config = dict(
    norm_place='pre',
    norm_eps=1e-05,
    rope_base=372000.0,
    qk_norm=False,
    attn_scale=0.0875,
    train_tokens=1029000000,
    steps=7851,
)
Each number is 128 + 24 x the weight over the matrix's rms, rounded and kept within 0 to 255. Layers, rows and columns count from 0. Numbers have three digits each.

# k: layer 6 attention key, 320x224, rms 0.0648, rows 258-317, columns 0-111
# q: layer 6 attention query, 320x224, rms 0.0643, rows 259-318, columns 0-111
k258:138144091117115125142141133126136085085121133123155124109073128126114111164178112137141161156119136127129122158105134088131158163109142143116122138121097137132125119110143111123149106092144138113131149130071089117125114089129110164087159110107150113131152146108129128134140122150113089150131111165116175131110085087150101130160162183101
q259:120098147067112096143140161134165126135149133177148120131105091134129104144106177114141162149185093112100143121117145129130127110101112111140103139081121144118132149118150126074133130120110113108150096083092139132123119155101149114121122112142098127151121097105109121138154155150112133146111084132130167111120137063164127153118144140134
k259:118127100129132123145117138102103116152111159155164109134138136100148146126117121122132133139111157158104131142103156110087119154131096122120157168125153117139135125144105122137116128131153141137085123115127116077099152110109127126139124157078200125135113065117120117109120116095120133120128132189088112131149133148151126114156113095115
q260:142149154185135088137071111115108138114165163118140137111151078151082148125125131106079152100134121133060148140096073100116101115151152086116086121103106141142120121116105140130122144130177138148120104150128131136100137167125122183135160150136136139135124117092110124132155158145053091105101141150126167151143113130155140077165119139154
k260:107157121155102096169076094146102083170132138103114149148209101103131096150086135125104116135148135146143127108128131129080123102169138070131105143154118148122139129112133104128094132122145137129071132149138147099141131130131131145135075165129112140153115128106144128162123078149157127134095150122120153149150128108167144079191145126146
q261:144170060138075107121118134110110135115135068133094118136109137144104103167135142142080138120122119163165138166117120122202150084138135100125153123180126163159092146132120103127134081095158087078156129169099111148134098129176128111108122131161114137102155151119116146083143122135082124171137123116116119131076146141134133173151143141137
k261:134145140138134080125156123162153145098163087111154135157168166124140121125153180152152110097134167138187134148094088076159121109156153132125171161123108135168093160105110089112104113093119151105146162151097099133141108143139153116084108138177141100094141115138117107133142178126143139137126172113139138137106129121113119174155158108113
q262:103185157154141126130124109147092125116142116111108180147172141054097083102104133120076107161125135159125160138121112128165150159129081100182150108129126135118110168095097120132126126113144097178136083170178152100141137120111145131137156139133136076098100104116146112108113118102121136072140169140129103141101149100104160165103158106114
k262:086109111132159112119136113124111141175143117117135179087111150095166123155160154113140107100138170079159134101131076140137152174116145112101141136139098133150079130160147149129152138158106099171175119105137128162100143175130095138081128077128107138114124088093119110092104105138128122140105118154137132155103109124111104153135098114142
q263:138120133110160110146095149132106107137149141096113138142148095109118123138148094097138139153136140161146140134124083116118169130132119152065126120124158107099151123129084133140116157145172116143163132149148115088129129111112141111138119141095115095112127107117099139122129121117104151129126138104124123142127126105085101111122103112099
k263:173120095121104127147085106120107133112142161109072121141165114111138128154135130136141168134097165140133123141116083113124152149122136138113133147089134084119151115125105140111126159146157112170171142078181103125117105134096141104121157117112092105094120124134097153128119112100127136120144099115127122120142123127095152108181111092118
q264:102115099123158120102125130168087075133147149126092165093094150123141128131117071128171126079169162131120157126104147138118103127109153126172121125164130161144099136146165148136159112114165157105097073114137153146161166160166120158179171123134108138138152135098088100107118150152100101135100104162175102084134100125148139133114135117150
k264:105157160110131165118105087113098131093137136121127150130118095112180139157097066114143105146142098127112122138138140127115128152113121134131146142132126172137111154119168127119157100049150099078137110114147136098098175129141112119109134189098075178145142133085125086122078110156087126140155104139107159126090124142121162144127147135122
q265:157103102152108131159158112102099160132121099145131130108146137146123156126116136132106156138119128087101111142181152134110110140170135179155180131144125171141142120095162152135138113098148181157149137149111099126132174070154146144157099132157121121127129067137135117126151158179109170064123060131149135134105153170142121145139147141143
k265:139139098091085166124135132119080137106127135121135169157145157126104119143133095122120091119129113118163121148171140101137112131108160155134140064147100152125082108103131143142133113107108161156112123133144202159122141163147125140177140107099091120136152141154101161082154138170123203138085105126147089123116138130123159062113173121124
q266:103125154158124120127092087111124125144086162160117135116131053104118093120133158154143112136145110100153149147141108085142122095114142144112078132134160140141121155160134117153125139155118127155100136121120146141115143128164151111153114158078127113171102132122120139138123162098122143122138094148153116148157131106140126150162074128132
k266:134163099123128130124089145093123156130110097133143152101132144136131126065121167094130181124124158132110127087111114158146159164135129125135135125100133144171155137104100111149149115106136140114149081150096110125156153139156101124076115128158070127135138167085141143159118145169138095184155164142114132081118161157117123127124131141170
q267:116131090150120133142147106128148114152109121149167133155159103115107149119139116139109151114145160141130103131117136115133178124103101163100135118106139126149140170134147103127139140120100108121070136187133109103175174103096132129181122137078125112150147113136172131139127135115110139153102142106130154140117151143131132107104118130169
k267:112116116137103161102132099134162115129103146174211138073113108139127150105127139150141128152125112096081149162152114138106143143093155136105134107170110035114087158132144124104137137110101137091139101099084115157070120109146126125127153140122113128144105082142144106126152151178130124130119130149129139124144109116131118134149166139177
q268:140144129146114111190081146172156126119078160129161095152133107102128080159121130148144117190206128152139114126139121124138164133124148107102109082120157045097172141096119112080147157142138118162142160097087130112155131143151139120151137098139147119102138146130139133164105134097145085096137154107150079147129148120144140091117139162131
k268:125125106144123107109121143149157096117152129166118165152146134156131101094104115115097152167201124121190154149141121123165183177120133146099098123078156096125130140116100165122093140113148115145161141071106129153151069105090154125134092100143135139144124156085131112163098111113116083113140142132123113116158116099147146103123139156172
q269:114164162110128109094129142101118098107119106143115113146177166153141120098136134175140145141145124114111122138056106115171131133118108124124091145085076130054162150104134133138140189124172138135143128121093086102146113087154138080047059103132149164116103145139130150141138110155134119187125132143091147135115124122143132144113107091149
k269:121157093106106121130119137119144142088120110124142119130113099085165117117173107135102128133145139096098115154120113094149135143147126111163083143133140115129142133165198119126112103128152100174155107162101117144095085076114132156109122064111136097124146120126115145113159116142119112178166138145122127090127142179133120119169175139107
q270:138146127179124093166129132124110131130143116154128132124119105106123131070095090152130140092144098150114154125061138128122151129139157106123142171156117155157131177137114132110119082163110145107150137170123209115139092178134175134113095119143148129138118138119077105108105105159087136102145171132113085096111092109099127121113133129115
k270:129145149141121095122128110136150116105156121160128110155100077141154133124168111188144124126189119117124109161120159158131125146167088157080156150103139141143092169108102129110129064098131108110147113160142164092133117172105164137102140148061138195179129130146101180126132178136149145128056122123125141140137156105073126108127101123115
q271:138183147163137173135133125133120091118120141098139106108165150150100124103115119142081113121120128146141142134078103116085149167121087118064143108126124095098107116129100144150148150158110118115128155154144134202115119129167168114126146155118132137136121157125112108160097134130090152110125148137112098120119129103103110095179147145151
k271:128154169104102149147184100172140129098148153084118111120148093169148111118114127112075090113101156185095128136134174147102129148182121132107173188154158158126082139132135096144147184108143102164138172108098114164134109160091152122162128166145113155132111135165121158131094127144126106130118162130162123185134104119120141137107120125126
q272:056119155104152143163137110133145147125165146147137157130102153115121151097115149096125164152115145142114113152129151187131102133123135144139091088117132153149134137098111106107141118123133158134141152175136156125051138124132128130135091157109119153117128091142164102122128098160130100105141100100133036166093142128154146153117125158106
k272:100131131123130136123104123134136102101156159145163090111148110130153122122102168108155139041114156107125108113130158121101139150117095141128123092152127167109145114117165125088154176072147130125134120091142107128097084139155141120158098169067100149105150123128143128093141131113121107127088122137103097159130140136087156164116154143160
q273:145086163111103147078136096163165159107115137141134141150097131168169126112113123123149129093157129124117077072103145095125116139146173141153134089126151160169174097120151119162138130124100156075156121128151187107161146138096115127141132116144164159114131141116115118114160100121158092105080077139139134120131104128118073148154131130135
k273:120160131118134145093149121094172136151122119135122138148143145154120121139150187119111132099164098084135101152115126142138131133126135191128174164124178139128173161117139147129127146163147168105092109093148110116150143101115132128129122122159098142104081120159122091103140133059132130100130105172116139085109117140108102193093100155128
q274:072115127129088172127132114105177127107153096156102076144115148124146084140165091129103135164136110129107109124100157129144067109116132105088137142090163131102098176128172127095139104120107191165151070133141121104122118148133157116175088136096132121131140123132130118167100128114085132120108134169140096117117134141076122096161131109149
k274:094141126136103143131161126145119124086104063149040134146119133110128116113160100117119115121100110153114188088108099125131117139121146117195176114102162167104086128098139138132116119139110133154104121159114154096136113145084092164129149150138160129122129153104102140089159122096115129132111091103151124112163143119201100113102138109070
q275:159152140117116101124127115188142106120187123159110147169123160081178121116142130116108123155113117117108162154155154140093155161143109138138119136121128116148187098132165171142140136082137092096172142133132125116063103178142131127176138127098089155123185156157122103121098152149171131132163146111134145131153155148115176143158095127124
k275:104191124090167120154137153130132137106181114129142119145092130161113145120104114115169161090130141151170100108134147106099103119107159140113161138161108147126119094155108120128119139115113156105161143074117113073131119099153120126153158126101104112101094155114096107131090136135118101138138160126146101121120137134169123128095112118145
q276:140129112113132135132132126161100150123124129108109149136129155154107116151150153108143064118096135113146110116186152150116108175156158147135130127082110149186134124086175130111118109141098135121150132158144120176158129148127162085134158131113132167158094097111093133117174128138138124125133154105161120095117109158107162142110179137121
k276:134092119140173122141119133122184104080108185139094119112133112091150114138127146143157155104148130118128113199124110127128120121123097129158139174123162150133130125131069120158097168135129115150122087135119106126092115111130089128093114099149123160084111161139126136149115133105095162091157125125128108148170086137133143138182123137091
q277:175125118083122132134107115124114132142159158176146132196141137160113149105123119111149134111135062126105123103129124134156078088200160136099153121147145089108194121116111142120138134139133111146138119103121117078131177142133119101154104152179143108060082134147101123124112118157107037164115122135145161107132090130123070145146142076124
k277:120148123126125117140144141114134113115131114150147137147102124139099136151166157102117123143154101129103108104141080122097106090125139137116175130130108138094129155121109112125118148157109112152128162115138117129183160099121128134161121116140163096151124138151171165146187096120142116164101132073114122130094161101165138095093095112112
q278:156128114155087103162182113092139087141173173090122093102125157114148173129150127145149105130080115142117111129120117131087121113151146138137159152125136125169154138132144121109155160164120149125172126155086160131132151111123149138167119137131120118127157127095148175177159140169170085120104134135154136106135114116134146116186124136105
k278:132106102129147105110096135133178150169129114140106119173148084139089120115124113121088157139155129185135165150154122103117172138117092103182156133141101115136118080106115127137122148113154173153100123177149116119106122141097154121108133059103136144133105112135127096110128158176110121169116145104084125137120120117061139121159132105124
q279:128101184120152078089113149147126137140179162151161135135137084153097127136117143127164131118119086134102144115148070138140125125169137139133139122159128139099124134096157163127127140134175108141117172123070133108074162116119105110139146106126148086137129143141112101123143134130166097112113134120082169075102136125131089150144114020156
k279:123147085142133102102119114131136175137141168112075116095102080156090131168138134161135116063120111153130153136129089088075140149141128130125128097100127120131105156134115142078136147135118154099156155174148136129127152148134121144123131101144122112142120121108069110088160101147089152152145159055167135106126174099151127147152106158126
q280:111103168164133137106158166136118119107122137101139147120103155124119144150079149085096120148144100126163118079056153149130101098120104096105165059107105131155152138132148150121152141096145081124127097085123126148123099096132163128084127134118135133112136107138165146105131148128105137139168148098142182210127142175118160157150126111118
k280:128099084069127118134129118193128115108116096103139165092130101159120127157110170113154093160108078091139139106108093128116128148121081147072158144058130118146133167090136135156119115151154107143139132110109150165113115131134170136111184144119103092093091111073135105129109111125138111131157132102142193146107120138073146162182122150127
q281:126135185137108107125140073129113195121131146137163154148113077139184166112127147104122161102117139157099080111112111092120086154111135121131146180146144165129135153118102131147141138114139121144125134139118140147140124101142135133122108153133115169163119116107125102158134072056112118151173138109149074102082091136135142157148191115131
k281:133130103145118133149156151097137123155106166126126122136106142160119132108156111109134131132091108109144173130138110135125176080140161095154165119097165082160130117158126136157145122111133175113135145077129129112111137166113109161111139130165133099136132159138134137068162142200127154099095113167149126097178111110130090121139115136107
q282:141149125108176111111093143170171124107112125134131143087135139140118140130093101103125174144130140172096143146092112120100132139138128133110153086148097095132146130158109155150120060150091159141094106176167107130132128169135097109177159157140130163161121110133118148136146143104123126105093115180142121145095115122107143106128136122137
k282:078154140082137130066143118154144094109095114131127127127175126094114129125102092053142124095192129130109114140097108118132114160157160126111116116116105129129149109149102129185125050111153100107137110122189096133130110109125115139135118142165111152155135132156136117111120107119127156101127077142111110144158116114112128120112115140148
q283:115111126143165116095123112159116158167091090108107082156123141119140137132138121117111127087102129143114141125155116170099167190133113122154147164151106137101078155149105150132131127170115130127143119134134090161124144097135136151158084115115114156149149099135135119157136142134174131068129140113114120103144168088126156135109099042144
k283:152144173106129097137134141112092099098120111126167116138155127146139076087105113152113132164133107144167105073155142104138085081113122121152115104109160126153147134106161098111146097113127097130130147127116155094072170172131101126086164167127108095136152123080122195103172129128131147175148110148112119137136108096120161145137139141184
q284:166142111117142153114191074148160080134141147102063133127096128174114147160106172143106131146115151136119129146178134130121102152091144126118155138180126148145130105116117198116134133134142163120073115148113120142162135116138124110114117089131123127101136125094140117172106130151152107196118126115132091104120079141139132129125140125120
k284:113076138137098139085156123124162193133162140157115138100140090135132141127134138095105138106136133155163100126142133135121122096124108133153102144135142149119130102149116089128135109132090143119144070122151123151091111108130112121152104075123139093154130153146158132113144179113133104125148123208121115150119115126160160163156121137092
q285:131150177169099090162145138119141102131127120143134092103139111152091165091112114117144123105119123108131129106138151107132083179136105079087121154164145098135088123148141143127140127150108091179120146107133104102138105102134085115113159147130146150157135159122139067100118108106152093150091141121125158067128117089097151146133109175116
k285:140124142105110088128150126097143065154147095144140134133107043132068172110149148141094103119126141118115096161129170162097146174136059130110144154111124120089117108124165076128126098120166119113146097155149124081145120136129128160124153094110090139157134157155156098133098132142120129109119139137154162098141121125116144123140113099118
q286:194127125132142146118180114118076129127178090148091106113133179126121134094143139128149102114185101141161122123142089132146101150101125158144117124178145113129131123161179105117100105137147108130104124087133135122115132132144112115172090165159140125057142179147108164150124155099135139122153133125155148145081135107109114145090105105141
k286:138085139122107126151192094124128143136129123159201123115146125125134094102126088159108102152156134124151114166147126123147117140102116125172160152087158106126158076146142088145111119120124108116137114120163134149092118154149147116126162129137156100108159159120134169113108156157125121103162111092081134147086149150095131116101168104123
q287:120156113163074166127123093165102127092121170144111131097107124145152160137158107129117118125159079127145086156137144114154092150103111153122146087102119100132092140146125141158120195122133149038085163092164186109080114106134132114082112129150151091124123122127144146143162102081168099146137133133126124114135148164150123108087116133072
k287:124090139160087135110105120155105074159107118150140166136147111132085131168145134086106135124131137141116130074108093183148105118107108157155098180099099122134136116147166153163103175175132140153143143133133144126097149150142160118070092146106156120132064108140146114163087162092159113126140140117097141134113103166103127147126105138105
q288:117114156170121133135097105122102152135074149131128132132126109119147123140133134134138125131123166082097113141084120105102125119121120089106097085115148107094135122151153119124124153108160124072144135141114118090132115114148145134162143157139142152148105152163107116145132138128145126183107134113195150143154164087137106144179066127182
k288:121112143123082176098184101153135111168154162171156135110121106128116131129142122135143131115138131130076128105118151141099094158117186102161093132122118134142150131132146090136126134156090168114134108137093125130144111125139150180116141165147134126118130120155135126108098104136137107149110114137159133116155140130145153144146082147112
q289:133141128131119110129097137148136130124167147109096152074128132137106143175135103114123203130133142109129103159084087132106132109174128127138125112130119205125136123157153144112142217160152163156148120125142108120107105098123119119116133145105118114128070110144093158136130102115111128172131113134138162125133090115111130139157125130143
k289:133104124122094118116121174160173130139177149141111127145173152114148121178086114105161169098111147117162126171144083143141156064112164145155129112147133147125115100127175156130127149150124157130130150125191142069107101135124107113152135131117096145118123122147108116139139116105079137103121128130125098134122100108113144144132149131159
q290:111140181124141176118140090119128160129144132158146095099143142156132156148135127085110107081154139097127105132091137144105122127194124166171167138118117084099202129117093116149102142114091114101112149166134134116124099083158137146130100143137145092153151100165170103135104133123154150142116098149116084124108141113054134169154132171094
k290:110114135099142156065177105141082120123087133153151141126110151111103135144106149124174110119130060142143102129141131143130172143103134163110119137138092158150179099091103110110098138157077138128134133138137118128122078141144101140151107071143123135111125140126144131142104141125123142130151114119171114125141141145093143148150128126124
q291:135133138146083145137181131161153098132129070199136116102089154123144106126101130141108165154163136122133141146143122122171125103135110133155160108120101126149153140145141112137151129112112089126149136144124100149116125110150132150112136130131099174122188154116154104147160087110130111148119121090148157095118115127116133156121201141138
k291:088151127110142152125148172158130095090123094197116120138119114148100125139163122114105150092165146118135124136134109132160150160124123104121174142116104128119139141137152120117151123134107134114134138149088097114131117122122172152121154144124120109100125120148127139095144130127130127180117121112126155155139114105162144155101125151132
q292:117124127209099124108145107142136108117129111131141139161101174105155145108111161174101151102100133102114119143120160133174123129077097137147088119141139114137098129144105126142138096092095109123141124131156145154097093145116119161101104091152119143110167124137164112120122128154159101114147119126152103091174118129151133145146149129124
k292:141136136123145143127105162132126105162102137101190139138159117157131160105139114174175111082138138110130136144136137111160124135139145126115144105149112164139104130136180130134091111121100107147119122112117140118134118146096142134119148079171122133169110148139143133133141110140161117104101142143133111147170155098115131125165091129112
q293:134126148165079120101068159097113159173138120121135138072126122105135126114170107137104115115151147067098094127143156132126114120105121104183132134114150149094119113111145143107127112107138119115128128125106113133115124114112120147151143122166164085131134121114086113110098145116146078132122137132130130125099108120160172122123068129142
k293:098100126127142112079124168123117110162144134096140153098132113168125137085185125144134104101112129088127116131138103148113132154141144095129133117168128142161144132108167114161119139134114180127115143134153177170077137141143142147154134098166172096113121099127116134122135146155116068125141154147138182135090121106148137134163115102134
q294:184133092129107108140139149104075150122112086118113105158129178131135074119148153164131117117186133121129132092116103114080093123141114133153154132183151166088124110147149142123134136145108148159125124152148132154116129128090157105126102150159157105126124133147122114108147145109146109127110111072116125107125111080168170118117138108150
k294:067107118103098119131157112126114112135114158115156121104096137119142076119207152141131124104152084110135155142144120138103120085121093103149127134132147106123085146128128090162124148124094143126107146136121149151096153134116118176107138112135119090139099124114165095130158138168163122108078135095128088119130126144100153139141068109111
q295:102154139141136079167095136135098135134164183133100165090180125151136125149104149160126132102121136146135125135133154136128147145080120082174139112119143128138166133100111120142124123149115136145144110138115149151139142090154119147142120141142139159126130114079105119109128099134157090152139126144138134121099115104146183152131147150107
k295:097174135145133113122114135181152142166136155129075162092138144099125138140121142124136133130109154099151166103140168126124155138158165120126150126096168145157132086154100136107137170136124147089118139088126152110110143135120109089135125142145175128130165160103141134130091129115147117119100102124108067148139175133147173146133100148153
q296:139143131092130157103123112111117111162098114078107124113075112167143142127117154085154137136121118124134142114114165098065099108133134127107124135083096112141102148150103102129082130140161144118117130118133132115121095109129095127124106157158141182153142108126095081196113179132134147155130153150166130136169079088092138134172140125109
k296:122152125138094139111076123100090095153100165127130155134135105135082150115133093166119155092168162129097151085087089125138088121129108120144130119148103102112124131138084136122164144145124111133135133148125133132102125155108113130144146142106158103150088145095115116128104131153133129114157119128157102119125112118116092114120125160123
q297:128179121121121136151121140131145109094107154116144134136085132152111113161157157103129104160151129105147114167116110145120092134110132107053113148120146105105102143094113143153081086116133169113130150075083154131118148144142081154112109121095083119119155150091141123140139096135105141170135123122119079140120157134116112110151131127142
k297:125196113132113110111107136142100142126147145122126094114144127171109128131129138135129128125099140168097176151106075126102109184122138137131124097186116129098150168119140095152134109136105140136163126172125152125148133174126172104128088126104174118174138090141091134185141114100117132114140105153089160118160150102082105103143179113092
q298:109108137111102091110194074129129169104124092112122124109112046111162060134085139081097081163101126121127119146149120155129138149137130144144098134132132114166126110157167113107137140115156112136129130122119107077074090137110138118139105166103124104131129139116132109112135120132130128119110100107167129124108068142139157080153110125124
k298:143142124101184109131107112104113128164093134125126121173124151127156131102126101125142154161112182184135143133115123128129148108121132114076127110151155119081108124144106122128147183133136098117146158102124103182183153156139137120104170087102092125142155128119125149142108109116129114114113113104111143163146161131113135138140150143083
q299:127117156127150114108172101141174054137128105113129097150087115118108126148138110114152128123118116120134151164144138086156109143124149157116148077113160128150098129152170128129094115116100139117136154164099110127091159099134116112122131134136156163147164119129142133152090150106169170143089111169122150134134083114132124157106110168126
k299:081138122119139124153162105134166172116103138128148152082140132093136146141179144047147110150094187103101162133144106147170092143152148156131134134096138094125146111125128095183110137170130129148118166113106151142117125104080178189136112127116140129160117095130158104166123174139147103100109136087119134129124121119108165095145149140149
q300:110103129183137167131133123161148093144098129141138094151114114162125135096119073120150098159120112122107125155195181130108133142135152146141138112118110150159095135110071163119146134095163127132079094149127158176151105085141117104158128170128113153174173111156162097121113151115122172162136128138119078149130132193141106116131136092159
k300:125147151132091158112142155117152179160122137114167157110168124123185156114067119103143188136138085096167139085101132113115089106112151150167119160120124146091131097152118119127137150146109131164080062098120144098122162111160106125094133138134127149139115110106119083143147142094085164111131111154121124126116105081107114168148145142157
q301:150163138144129116108090112138088165111132128133152108164170132114118124110147162103136125124178189137108139112143093148069128120126151099130139114122149129099123157193154138161130079087080174183134122117152130135103160101165137149102194167136099186170081109115141134071146103092137106116122139154170152138114090160159140141094129110140
k301:121157127108170117144104098148127133118136143125086110152153124143110087136148091129147118101154133159117101138124146101085144118116130110114131138127145119114096141109135106126139142115119159140108114133093162142109137153167148145108152139116135109139146083108153121174118103104087127075111116118156123165149152095144161126134086164196
q302:115096105108111092103094142132167141165106116122102128122115122132150138132130125131160136088133135182153111137137109178086190089100174095100093099106126129128107127160107149135109102148132123132095105122106154122121112109170115130130116119144072150146077123097130094130155110140144086102122133129137134123130117170121097085121157102091
k302:151123121172171138122137116123104140162136103140118132114156156133160103112122130064138167135081144188102122131127134135117115123141139117094084102132116143132119183097144168167110117110126132090129140103129109109125127107081098105120103142141138110149138096146145133105057105125099165210144132127096167169175155098151136140159148101099
q303:115143132115114114121142175138107153130101143156090102149129087143128145140103103090131132116139147114131118118160138123102149128147105114130130106149146126112107101159125141099161149135100139133078091135161106122114092079124089130116149145100152107122131086092174117159118135160119129136178147146171190161086130127112150100180110111166
k303:178132198147167175111149131087122085164172106119102121151121105133146111124117118124118077138106085187128154145089140108172149107149124168166152109110087134121183108101112088114107110075115108128179104159104096149106135120099116129133142131139157144141130136109155149107110115148114148145117158162084108152165116101124141108114152112093
q304:127138100153126124161150102136148077139140152093173133127114083116119125130142122151148129104135133153111086173149162127153146135118136111099132146148148129114124074112147113148108154087151103158079135165116135092136076125135140191156068132098140103145139123150132121144108098142114148154120169116101140100185159126120122143116118147161
k304:135113093109122119155122127152101155097126098139106149127161112118126094136133164116121092110122105129154153123124146116088107130153103110108141114127127129135144153139122159140129132148138123095152067127087107135146134101134146130105144130118126137123128159092182097114184123081159125115128104132161156123141180110131178138192141099108
q305:129120119143134096144095145078146122187155125120140161125126113118191117127164155132107138128140164124141152107091135142090170137112140106147116132160120077128146126165128164092137106121168102154096111105125096101135129107140100114144122103146112131143139126152140144108147171118100092153166119139135110114132145109142111161119153165152
k305:109160119115108086153097122104072118166182122121095111109151152128167085131142142146131209112153111141129147136120140157099163138144129110110104157146133116133124165143131156088127110098150131143136102115136114094139153102139114123156162123142109138132123090126105187186133119129115125135140155184120119119113176119135133135110145113119
q306:117148103120111110094071130183114144150115112149129089120126129139118106146145136154142137116119139116138130125154166091094102111124108148097123132114103138151074146123116118123124122128141108145162166120140123081086155087119089137128105113146131161104121105155116101239143130126121127135152110169115152144073145145120099176148114108135
k306:092113153099123107132148133130129120140122131137128155152110131129129136121096100113088128167166102159090113156068141158110118130102140121146138184120093091112137116150147119125145113078114164125074099114177187149160127165131155148150107157112143114095130117129111126071071117113155151142107151078166106128095149141137125147138139098096
q307:145116162129156163108118159115089144112128182156146134147128110128100116085111106128148136177110094126143093126176069115163178119138126153104102128129132142112127123158123124135098107164128144146132101115099176133146133132119114117151088131141112105089064140107116153115125083123183170140108178146091084198127151124104115122119141121165
k307:133152124126124118133162121136107114189094111148099141107134128119144170171157096150131134076150137085091090126140123103109119144136137114117108137144123135133166162105167122190130122154118105142146124144145125095112121107112099143128133132144092153096161140147112108104095183140108120132158132142144161121143108129137151166143104130097
q308:146135139113122131124136121123141108155131112154110127141119130149132097152110165116138139126087162163116148079140093167140172069178106152156104138122130112072110148125101157119122160178119089167115138131176128105139120120118080127118127084096087121103124149108122107135065136146138088170115169100131145099137137122129139078135139129128
k308:121152117126127130134078119154130086179152130128146102121141112163122133113098134118155150084117144164174146090081124146130104106145103121119135137096115052075107136125150114136162120073134115164156140139157073151150104078150120108152124125106123152128162125087138108143148076114152135168148104120108178115139114158144125095144143150165
q309:138135154134158130124129101100159089105144097147104126148197093125128113127099155115142110141138134109128155109123111185131133112142107113118136114123147117173106134126135127113178108134097144186141131156138170093110096125101122119146126111118084110093138118137152077113126119125113163096122128120114148082159088127109121138134115106105
k309:170108151101149131138137120085158136173087133130159160117178081099142137122114138120150159101109170132149119139150141110173136137133116172102135145075095137093115134129131113097156102111139094110140117136133154108141163175158082105106138088099159125142130154110179134147194084121116152084101116131139106090147152144124083145126129148106
q310:149105113134093148144111137133150112109136144108143146108129135159120119150187175124148118119140105104169171123191113080110132192167105106037118129149102113126105142121169107134109135110139128134131091126101173152131097118101117079102093092128141154176126142116126177125111106129143121114089111161157096185122090149168087110116144094115
k310:126112127116094136156118115107174143166109110117125137133116137072114132100122118162162137150145124135139136129171093119126126148122089152124096141143108115151106145168141126106091152125062102115076063179111118111162161100095142082164141101097119149157146115114179129092064092129138138099126125153146145117114110120110162135166136148089
q311:088126091122168134135074140159117062160099088130088093183106125134142117096118152131080080193126146179180115163113154091160116141138113148118156125113086145096089107085111165149122128135136123120106176159141112133125145137140143143167142093120121133114111068102156135136140138113104169108141116108130128148126125146134088139155085173129
k311:082128096155115189155160094156090055102173125111202086164165126105132122110131147139110118107114112090130167137124109118104169097138149113131148141110115115119083167091122152157116073136133146120088207159126122151134121169119141191133097166115152114113155095090151145136119157157081117127136082148121155140125134129107098144095098111118
q312:136107135140137123164101089145094154152111135116137128157138105158115104127099116181120098108150181141136155148146127128140080116122155148133118122135132115149136133154128170100158172096138053156123120137133124141114132144131149094126143141141154139141110123121177101114116125134115083101095137116120154144163137120109167126109111121139
k312:155120117174149128127074060164111130161113123075115157152110095152162123140122153078141121088143136127160114113174134127129123117124086108122141148138178129123130128112104178110095155150140112139122154123090151116112133141135145153091162133137108118104143087119099123151151126150147109105132163129119143085169112153189136135108161088127
q313:157137169147143134156090095158136153154138168161124112131125118113094130133098084084150098160127118143106125138153164153124128141111099124133131133205172137128114119122118112148142099057167165162141159150136126116090160147120111108133151128190111167126150140148066146117121124111100094141131136176109119178129142170121145121096133111131
k313:154142128129163129117166144160143115135165103148103074077166114097125083102165127113133155120101139132135110144121099190129152179138114119171162156099172082157127075162139101139127186134134136130158102130145130152101159100154124109173160138131109169146151150146094120112095161168122111144131149115053143112113095132137194135127125139128
q314:087092131112143110135149097127121110161141096113139074128117116091084130110097139127128125186095107155128137111109111118120095153150131141093112123119088150138095085143156099097147177128106106194117094121140125100148156134091121101121136142138108138122071123149177106156166177134119126083138105101114117149134108093146061136100134110140
k314:081133141129149150128128135112162085150121110120121111094141116073122132130112169118109172124152149122107143143126118114110133081125134121100139126110134139123106114119056157141140131136153125196165107137125115156166128137106175157138090132140067170133097098133167112120139105150115111141143138109104136101148137083161121127132166155109
q315:178154139148138118129133126139130129133127143112126108095120115119128122142157125127159123147137169117105154140106116138161140161117064145113146140150137142166098138145176169130136106125130092167091138130091131194135119108105106161120126146138120118163143139120102121103108120107104074119091145145121155143114145115151170143106167132158
k315:123112130107166137137120140111137161168156088193113129136067118188136154127129182095134113098134131150124161153138138140156137133115125148131127152110083132142129151172122148121104094122110103160062084095118140120118158088110138181119113088154120147130109148152111095106109167116139068123107141150111142116097093123147153120145145146162
q316:106164134123120135145169139118136098143138156115150131085109091086136071115112103119114077174074144095109115119132105108109153067091105122138082145159120146138124105084100165123152131130142120109131119134130142125136125143109110096152106127114169163078111113151162140126130119081122145124109156107154104133106112150134141140154149128140
k316:137144135134138109130098133128132128113152112171122105148147120168132169129129117132174138122146173125143176110142161117115164162144150117112148118153111088142124142145151134164104105165098161164101140134170126144143110095116132136158095105117100115097127137169156136105091143188130110153129118165107148127135162136136088145121109128125
q317:098129125155117135157089142146141098159097120134119107115153101164159126116132108150113123133180084079129119152161147138131107113126111151151158161112142178137125090128139170123111143143121091116123158132131166166078142129126124103149137160131107159103113151139158166089161134134175124146127104139158130097132169066128153149129134121125
k317:119118081091149111121159162138130071104138121148132166150101125161133119120121133128143105108091088105161100128141112135098131075103123101122168110118145144081115145059117089100100116117093149115125153137105135115114142114118111186135124158103134176061076110108151119152149168137084145113157086096168102142116100116138102129115094100119
q318:142151099157154120150113105132146169128170084150142151155069114154147162131166148088123118112125133140173147150100140127097109136152110140150139191093051108134141119121130106121125128187094134126119121130106123105115151083131133128160126130155138083157127141105152149103106084149091174112184099128168109082133130111147156155128141168189